{"activation": "tanh_gelu", "rope_fraction": 1.0, "init": "uniform", "init_std_o": 0.00286, "optimizer": "adamw", "weight_decay": 0.035, "grad_clip": 1.0, "batch_tokens": 32768, "seq_len": 256, "train_tokens": 345600000, "dataset": "wikipedia_en"}
Each number is 500 + 40 x the weight over the matrix's rms, rounded and kept within 0 to 999. Layers, rows and columns count from 0. Numbers have three digits each.

# up: layer 18 MLP up, 512x128, rms 0.173, rows 274-298, columns 0-127
# down: layer 18 MLP down (transposed), 512x128, rms 0.17, rows 274-297, columns 0-127
up274:495460456517500476477569456501545482572427592528486488429508558447429531477485552495533502537557527468451465476498526497524516445527463557462490502474443415444476490449470513543459509494462535537468481537488477467542488499473528517556510456546472481515457496510470451495562475585456499531537478465441493469509463456443532519501515451484577521552502520483518446459449501528547492488464
down274:566458516489460511524454535557503597473513506439528564527517500550609478572475513548512434507471488499532498526540456457485485488526531473523507501515583540489522542545556471441458505540524489492475563491475458488494519468548427477479534517508511580449507502528569499481554526515468581494421490521592498531483557483480492599563491511517474454507503473527488479476463518514504503497490
up275:531474485496446503495471473464477497469505475492508521504531442495491529440502629514564462527442516473571485535483406541524483491512534454500550508448443444526502528432563505517476422476509485488493466500471493530533523526495519570528496417467505504545524481458542556440486455491497459408526468430456523479537493461461381478489552493509557462526517492531438580442390536467526496560535
down275:453521539557469517474490533421459517533533446521494568486509496503522463514491552516516493475566553560482479468469503395563424519525519575526465522557481508419527535522494487526536507506529471568511504540511497434463538508541463528535470565504462472474567568488563504486518501593521515525495581506521476484502532517517524596498455465502490424475522501503494476542504503467455521532457
up276:565528551471562444433550523429550539562519564442406504398493444418549518503485542460514505522494555512455449497539514499555511502501447556602588500466476518517470539508500505481485519569532498474510516566540486556442510409507507473507527487496432500506522525587499448485453451515545543515483497473529486521535478472505487502523500490496520480479506428535534447420490542539518578499490
down276:483500504502541524477419495496443535471502522514491505489490441554488474536436574516491591535586462578444487464468524509442476500503486557498459462535429530539600502474515495483476478463475520465509489502500442495487512494513496477526479508505580535537532436541558509508552448488593533568511540459456590480497525522543494552486513497488521548490545459483463466515524446546543632399534
up277:527500441573508488480470528456450527474495502466545504500541492538498428455555499552492502519558508492529493484527453546543558483504581469582556511444557450444502529491450498494515488450534476517465467593502536474457430527445525518451481451480504438464462491517523557463508569482551494448455477488551564460519543474571420497437451590513461455576501506570477455480451411573499489493534
down277:477568528494542493495519593460519510477541460525490471434546457560492496547517525510579422456559504477545452597481531471548447518541434541469499553486517535472406514483580438528448504526526454447477588458450554539490463506512545475464516489514480533505448543487494477504550465454399458528529553478540483580519529449469517465483475515507537514485606536481515524533477487496496476513510
up278:527497456507520457506554443478472509485467473550479511497418511531475464513576490526508509584447507563408464571489488541496536463565429502485520486473482472455482519546510479497499454516484516457551482517455492497504511526545531572557564511437510526524432510541478491519548510509502515503541499506445482503560573507507468452505518411437496488537535492505521512458497509550484487475551
down278:536454511542389485491438533407510534540521508476497428514564495467489585494489528559530469394484443426537485548538550506465451485488501478536505631562503536480510484469502491540506499476658423513497537437486464483464462498512496488520511509556493436528544534489544551501545511478511518439446486433556490483435490458536526508438493556528490495524507465533465507477530446492481541568492
up279:469448529481467513510459531471478449491387542504476461432467453449560498450583483545511464503462549495489509594478478480586529483586490503480456517500462489427521477532437502523430493438557439497446518446448484521565436517465539533559477461530495475551510489554554479503511556482501495525501458478545585537513480482492408582501493555544540541535522480519487479496430456473498471456511
down279:496531529535486556565525566539535525480492529514484491523513482530458478489494438513497471480423522425448477398526556552460518505434464537494504555523475535518502468460406524467522379449516513470498543491537509526492508433531493493490485456494524429555464460484403515495448499507463522520457513557546519509521516521483558550448499522478429516527534481483511491600444467528540457467461
up280:498502398584557437491474564471491464526520547460492538454585494580495521489469483469509462529551537415504477500503524540507523464532530514484488533537548486493444460502513576571498448524508458542451434515527470466502435494450481610538525503448439516507487498519479501470500493446487456547558544521567546481557475420467488493482581502479474573476478467492481543492518479499510478533502
down280:564504512487459512582538445500520495508507434531555483556529572494444463505465420510447488419440517527584456435470519530470513548476483545513497504481529479449481484471515486518457460455534523502466576478519499508554584574554539473494486508433511467493536546496504472452455469519526479522499486538488487471482474543524443468464466466548571528466570496464525429459449500473420498501489
up281:571467474518583488423543520531487434542427450562505467478509486573504491474530498506526535489554520523501463490521435529589483501530502463567499514505463437475517526455516484515481453485515527517490488514488470520514455418530540563489493475487504487516497540516495504522532501437563523519574416447520434451447489583501474504513432495524529521464429492475456531425404477492482520537492
down281:492547490552476504493461497566493504448528485512521455457463523531508468532482453526510530601533487485524514528498463530450505516431474453539464553529476514431565546544524604568477486492484544525502495445501515582497499536490465459445498431514470451498543559483528549512471496483431531461476539513512502476476531475452520510470484469547507489468475502443512549493422473547583483509465
up282:536482501543524460522510543504495502495468455520422551505429532555510536480468561432453531530508512421491517462565461545487525514572442458541538520537533554450448460451507570492428466510502519514493570498508486557550486428525517547526471439466462478573439540441569499501534528584481446530519514511435445482540464495493539539473555483495525503491444473514455513468491535546507626482406
down282:508543535483500557507424534441528479518464448448514439511510487506495507495518489549564538458441515463515511489483452470522452487510498510509513547576590505487519463535500476485522563530388498501506424437523507409533525483454500553484532499479488506441540493500476523436459475483455471521434475481481482486567563558444432434533515514484489436585498489498558487504478433519518484529540
up283:561520441534553514460487516426539551515476525467552479461534502478563504442519501550473540536528487485536519502503446516548573521455566513532492521439491482431451540519446496434489503494522489587460441546452449504402551492460484526501468541443492472480508528540477437480538481472569533541470548473527470511510567517465533519477530491524538437476529430492508461541474426446555549414439
down283:433441504505484561548517517438535531488575422506525589428586509517555516547447591452479421503505514559464562525561539537501473505568476581568498557483496492458457452581475548570463464507536472531448613481536537477450521559453505506482565486458443554514502514537467471431556535555474548503524520515409483532510453498508495508492546483511465509476457496506492527506523437504521474453466
up284:539436499537443506471529504508506519486472516463486499486447475514530395514473455498512511483532534504451427489495560472491487498570434497564431523506415510467505428514497496448497394505569441569477422587480518491494501486534527584515462467505510462562427569542472526490464479444450454522485489483470511480424515480498438557460558521542457459492538583469475532550504460550542536473500
down284:498385476480498510485482410432482511401567503458402564559464488493416525563566491522495537542533465475546474469524488526480517485516468530473543459508502581483485510455454494530509606476511581494461463461514449554469510455461497616502547524508519463533518489496463495500467506520524600530551586545437539558518501468540547515464461414558403530438474480483503478591535477528461581467529
up285:452502463472511508470523495497496438550477548448502550491466473518513520487564568504506583569437483485438473478527473572455516546531578479510486526447491471500427480496571469547458470493490466499537533487426444487434507465504482454515514384467457507511500525610565443523486516515453458496497441496510555539591485490558481432502434435487465473496505523495530490545504505438465455531459
down285:440381454521508504454473493491514550571413495434520442483432486459546540512481470507449500530515459454486493492543511442548508501489519530431481458517432463462513519550514506535479531527577488499450489492468627494431521562470507488455575457468478525564521489424547453470463444500501450454568520457462497457439515475458511509468505550509497502571480526472512515551563480478489516435521
up286:595485504519494514528518574468556519415530573539436452459430494466519495490484450444470532511462505509491449510542445538557407518594537541484550523534506507492514469433473553533447502453544454514526508451525466464433483420443482551510527587488491464523498466565523426495541544593487487522491470476544533520508563517536398487515576490479466515553587536460537453499491455465542451557491
down286:508483479564523444561454487599410544517443413503486493542494485445545501503452565493494408517539504498565527477438429451450502461424437530516533554557517503495567475506493526433464439460474543589469552473456480568511438474553538521484459423463533508474454517482477479521495538540475586516508548513521483506470483571486461494493395457554436477468466504481511548455564528466564487441474
up287:450528527513530481475524491478530526430443418460518463513510429492531494500542524490553474523534470500497494530452500472489440561510510502533489525524486456515496441513512488412482452487499425471554449519517429455496486493456492492527506502479463449581428497533564489558553511519535529509466456498477514445517507483510540505477535511533434466518599439406415488464546483533588521565464
down287:520504513452430505421531529551510465527498468495489489509460518499474480506439478542469517533465534449492514548499490515492546452470496509453416439615454489468502413424479523534502484469543524477489481492527493531587402542525520483533485484491499515493484495500465531475455492516520533532515478475384480495491462512465467512492597537488543550463456516534488490467481496491467528496572
up288:487504500449536512500485457394454517492499531487469446462458529534461528453481584443547527525472529534452467508525518463474553560465513506516407528393497460426463455517502558503530504514500504571482463500433514494547556511493471424582542423516450449560424500523508489448541460464471468516438517448542560469543538469473529544454522480508517543514546434504524481496478516568486562498467
down288:540525556463515523445540573570552411501508553496542507525538514470595544419477465459468496485443477507540510484463538525507478463561542513475608532526529477523513493553459465552497472537561565528447529445507466502494520494505488486500530557440448549405542506527489599592525531509512503474415505502523484492528508495492466530535530520453491516511514554477518479444508553423516495558537
up289:523501469453523484441464475539490410448431474445478557538451536521565477525537610506520544520447483467502497522530463485460531451491571507565549536460539522508484506464508461544517429490459519599509532471435466493516444507531498512530523443489481546519448610510500471534491503498517526523510519494466475479512472497431489535451575501453523516524482524477465595480502434439492459534466
down289:485401522534533509505504470462531542567495538462497467471491494509458473467511519514472503530524509486472498551499577483562457529587451522478502543521434489515475579505519559510509535480427537494509449547560475502488483540497526510507469505468511540477557448515435522496543488488430463418468487464473463480523522452515462482511413544526417462477515446516482551547488562562502551523554
up290:617505475537510479466568533491586517552461457497518470517516563537512528488523426501495558496533507497523508591463497532505526470495594481614474507513510492495467475508484495526462381458561497475520510433411473505494483471567541502524475530486496505553504538475518456498486546490573506487466546535536463480516546487522553564519479502487559494566528512419455490439461500547502527511457
down290:540439522513484498482508472483414471379493473485465513428503538459518450522551561481518486491557516474551503498552451488558575462483504499433554490477496467488487609465499513450515595522516539487540585503497474475485530550512513530513462471481435445544533508507496504475495518523535565469459516562440506542429467491491502546497503510521515453518495513537484517585472476503517482438496
up291:469499454546504477554518490519524543541548546496450503479513558550538549434546546451502538522538527474433445525510512494518561442550529533510439557436492497477464577453492483490416474459478530495486471529508520525449550481503538540475514508472489478521485492532497493477496498513492423449523442523436543556449567490494516482524507593400535552510504521395530450469500459521582457537543
down291:586485551500472494524493456517481442512480495480550523503493512464529436533535454507472545439518557493572397472469518487479498529519563500464513472502544499529487539471541512540523500504521477518519506486484501523546534439407487553531502426494424508468551540483560495507405491492546454498468477494531437499572419545505594611474488434506508493495520515495407543457550534495489439490415
up292:552473377504488531533559453423510502400540511471490539429512480502495501476524473487494521530457503446495497468483465573564482547536545494490491516551408426480417420474565521511442465531508455599573496473519444493528463499549523451573512513513462505508499538557578514485506559483510526414521435528501578456464485440467511529468574478482513466463495511474505479485492555463535435494438
down292:541516484484480450502490479536479494541538505474518549508438478532382510518570508495485537446484552456524517486541532471510646449468562444508472518562575458506459436452539572513480551496508484485504456517546517532478496525514412451439530516437477585434429469426399489507451462544445496427555501532485521508521482505530609515585540542550521481461513527517530476542464435485440459426498
up293:476529477520565506416532452433515503516455442490506535531478488433520448523494537494542501491529575472497527430467414461477540421520514510532505545443510493480466547486522441495497465501478528512505484485512467464486444544517467497483494497454525489504526550574453533542522522515542482515458441512450511525453521486450534524453471508413507424561565451403518532497533525507562529466525
down293:503480567528479437564514549520474524510471598487462486413541528551441508484514459444471440479503521565504515455514550489514489502523569507467568533491542487580513499547549458489524507403529497472511511490509544576520503472465507481563515445519462530531486525461582510431483495492464507507520602497511489519555492483503489467460527452550494567478534536502471489470485437509489527519500
up294:505469516556562450461495503451526499446476512422460521451498477539514462556497529503543586513454455500465482550450508530400448500492509435509481567558486529455453480508506495438471472523523518478506469558558487447432423467587501567457451518482469494513464491518498481553467553530476499515523505480437552494469556542504552527525519513401513451575503482456430413498525530455514541527397
down294:522459439461535509607455518553468451468525487535546498499529472492552450403452461493501543538433510444521496520550483486464504524511485459405455528500469520480476486519443524537508500441530486553498536534486441540536576514538452438425522491473494515429524521431459496511494460427487525565530481595520561461481515454487549527483453461470494477538542484558484526559548531545507581489517
up295:503539467491561480544496543477424514409422486442414402492469428515573504522542527473535575520456531451420485468485525483501507492480455477464439509466498534479509521535465431588410415492487486457490505512452495522436483464548485470482487434460484501535470495532539527484479444447510537464489479481515484450504497480477552569500528442434543421518558499475532473481454462543494532470466
down295:572524429457553504532512524531553482517601452484524489459530471523427485506515446512461484570514501492534533462484417461512497561557468550533496565575532429517543511456493440467576451568582500470455453451437493493516545528447513488487547453490484506472481460458484470509528485528588481456582514483532508479553516478467460501546511503479459534477502516527526462550500522518522466468450
up296:532452484492466562505524547471538514561450507490535460465546407534549435484519486413463528552499531468508519444525473508512534434434567511494494484513446440432467574503471541498497469557532490495514503589526492562417506501506467530491431458427470433505512538543498504504515545488528482547480494466450524580497487516473498459462490470518527472513517531378490473455416507540495536563432
down296:473518422515461463463507552527498487460504468549509521471440468527605534525489501495451482526496598559438451489545449464562503526513490531560497539525516474500516442414442558487558499529494561508453449459531459483445450568523462501508583519455496481481457455475489544479516499505441497476462517506520485538479459500589515403475469553535479492485545505501604550437425519444468464448430
up297:534504476463465504535487531395571541482429526478476542417548529480549555450520448465519521505485553509489478533525480478532574501504464571500501522464475504543423517419512485459497498487463524489481496528538494474498528495472491479487507512515568517557455479474447467491532551564551542508517538539506533494476537448501450532528487461524608482511489528475499456496446522510540525565423
down297:456487532487538494459539532573446515506530514516485463554438471527476466508530562478529511489501486496572540473462517567488417494479506430513494513516511468477570466570447525560502488535566493502486517493401453537528502524541525540493419472481453491486522462492526494506465501465464503496520423470452422509504478525483558465490491486478455458553484469519534509466516492558488477471557
up298:528497496514536575515461559475569483466471479454484466470461514477473557518565464440505414537579471502370515528465472488537573424589471619612522551493515526518522472510477447456496488496539461549554491498461485475519492519511478535468524486486436514478445503494541515577504570477472546487564425457531479487427529529503463433463547445527508543492471497503587548444491463488556450511557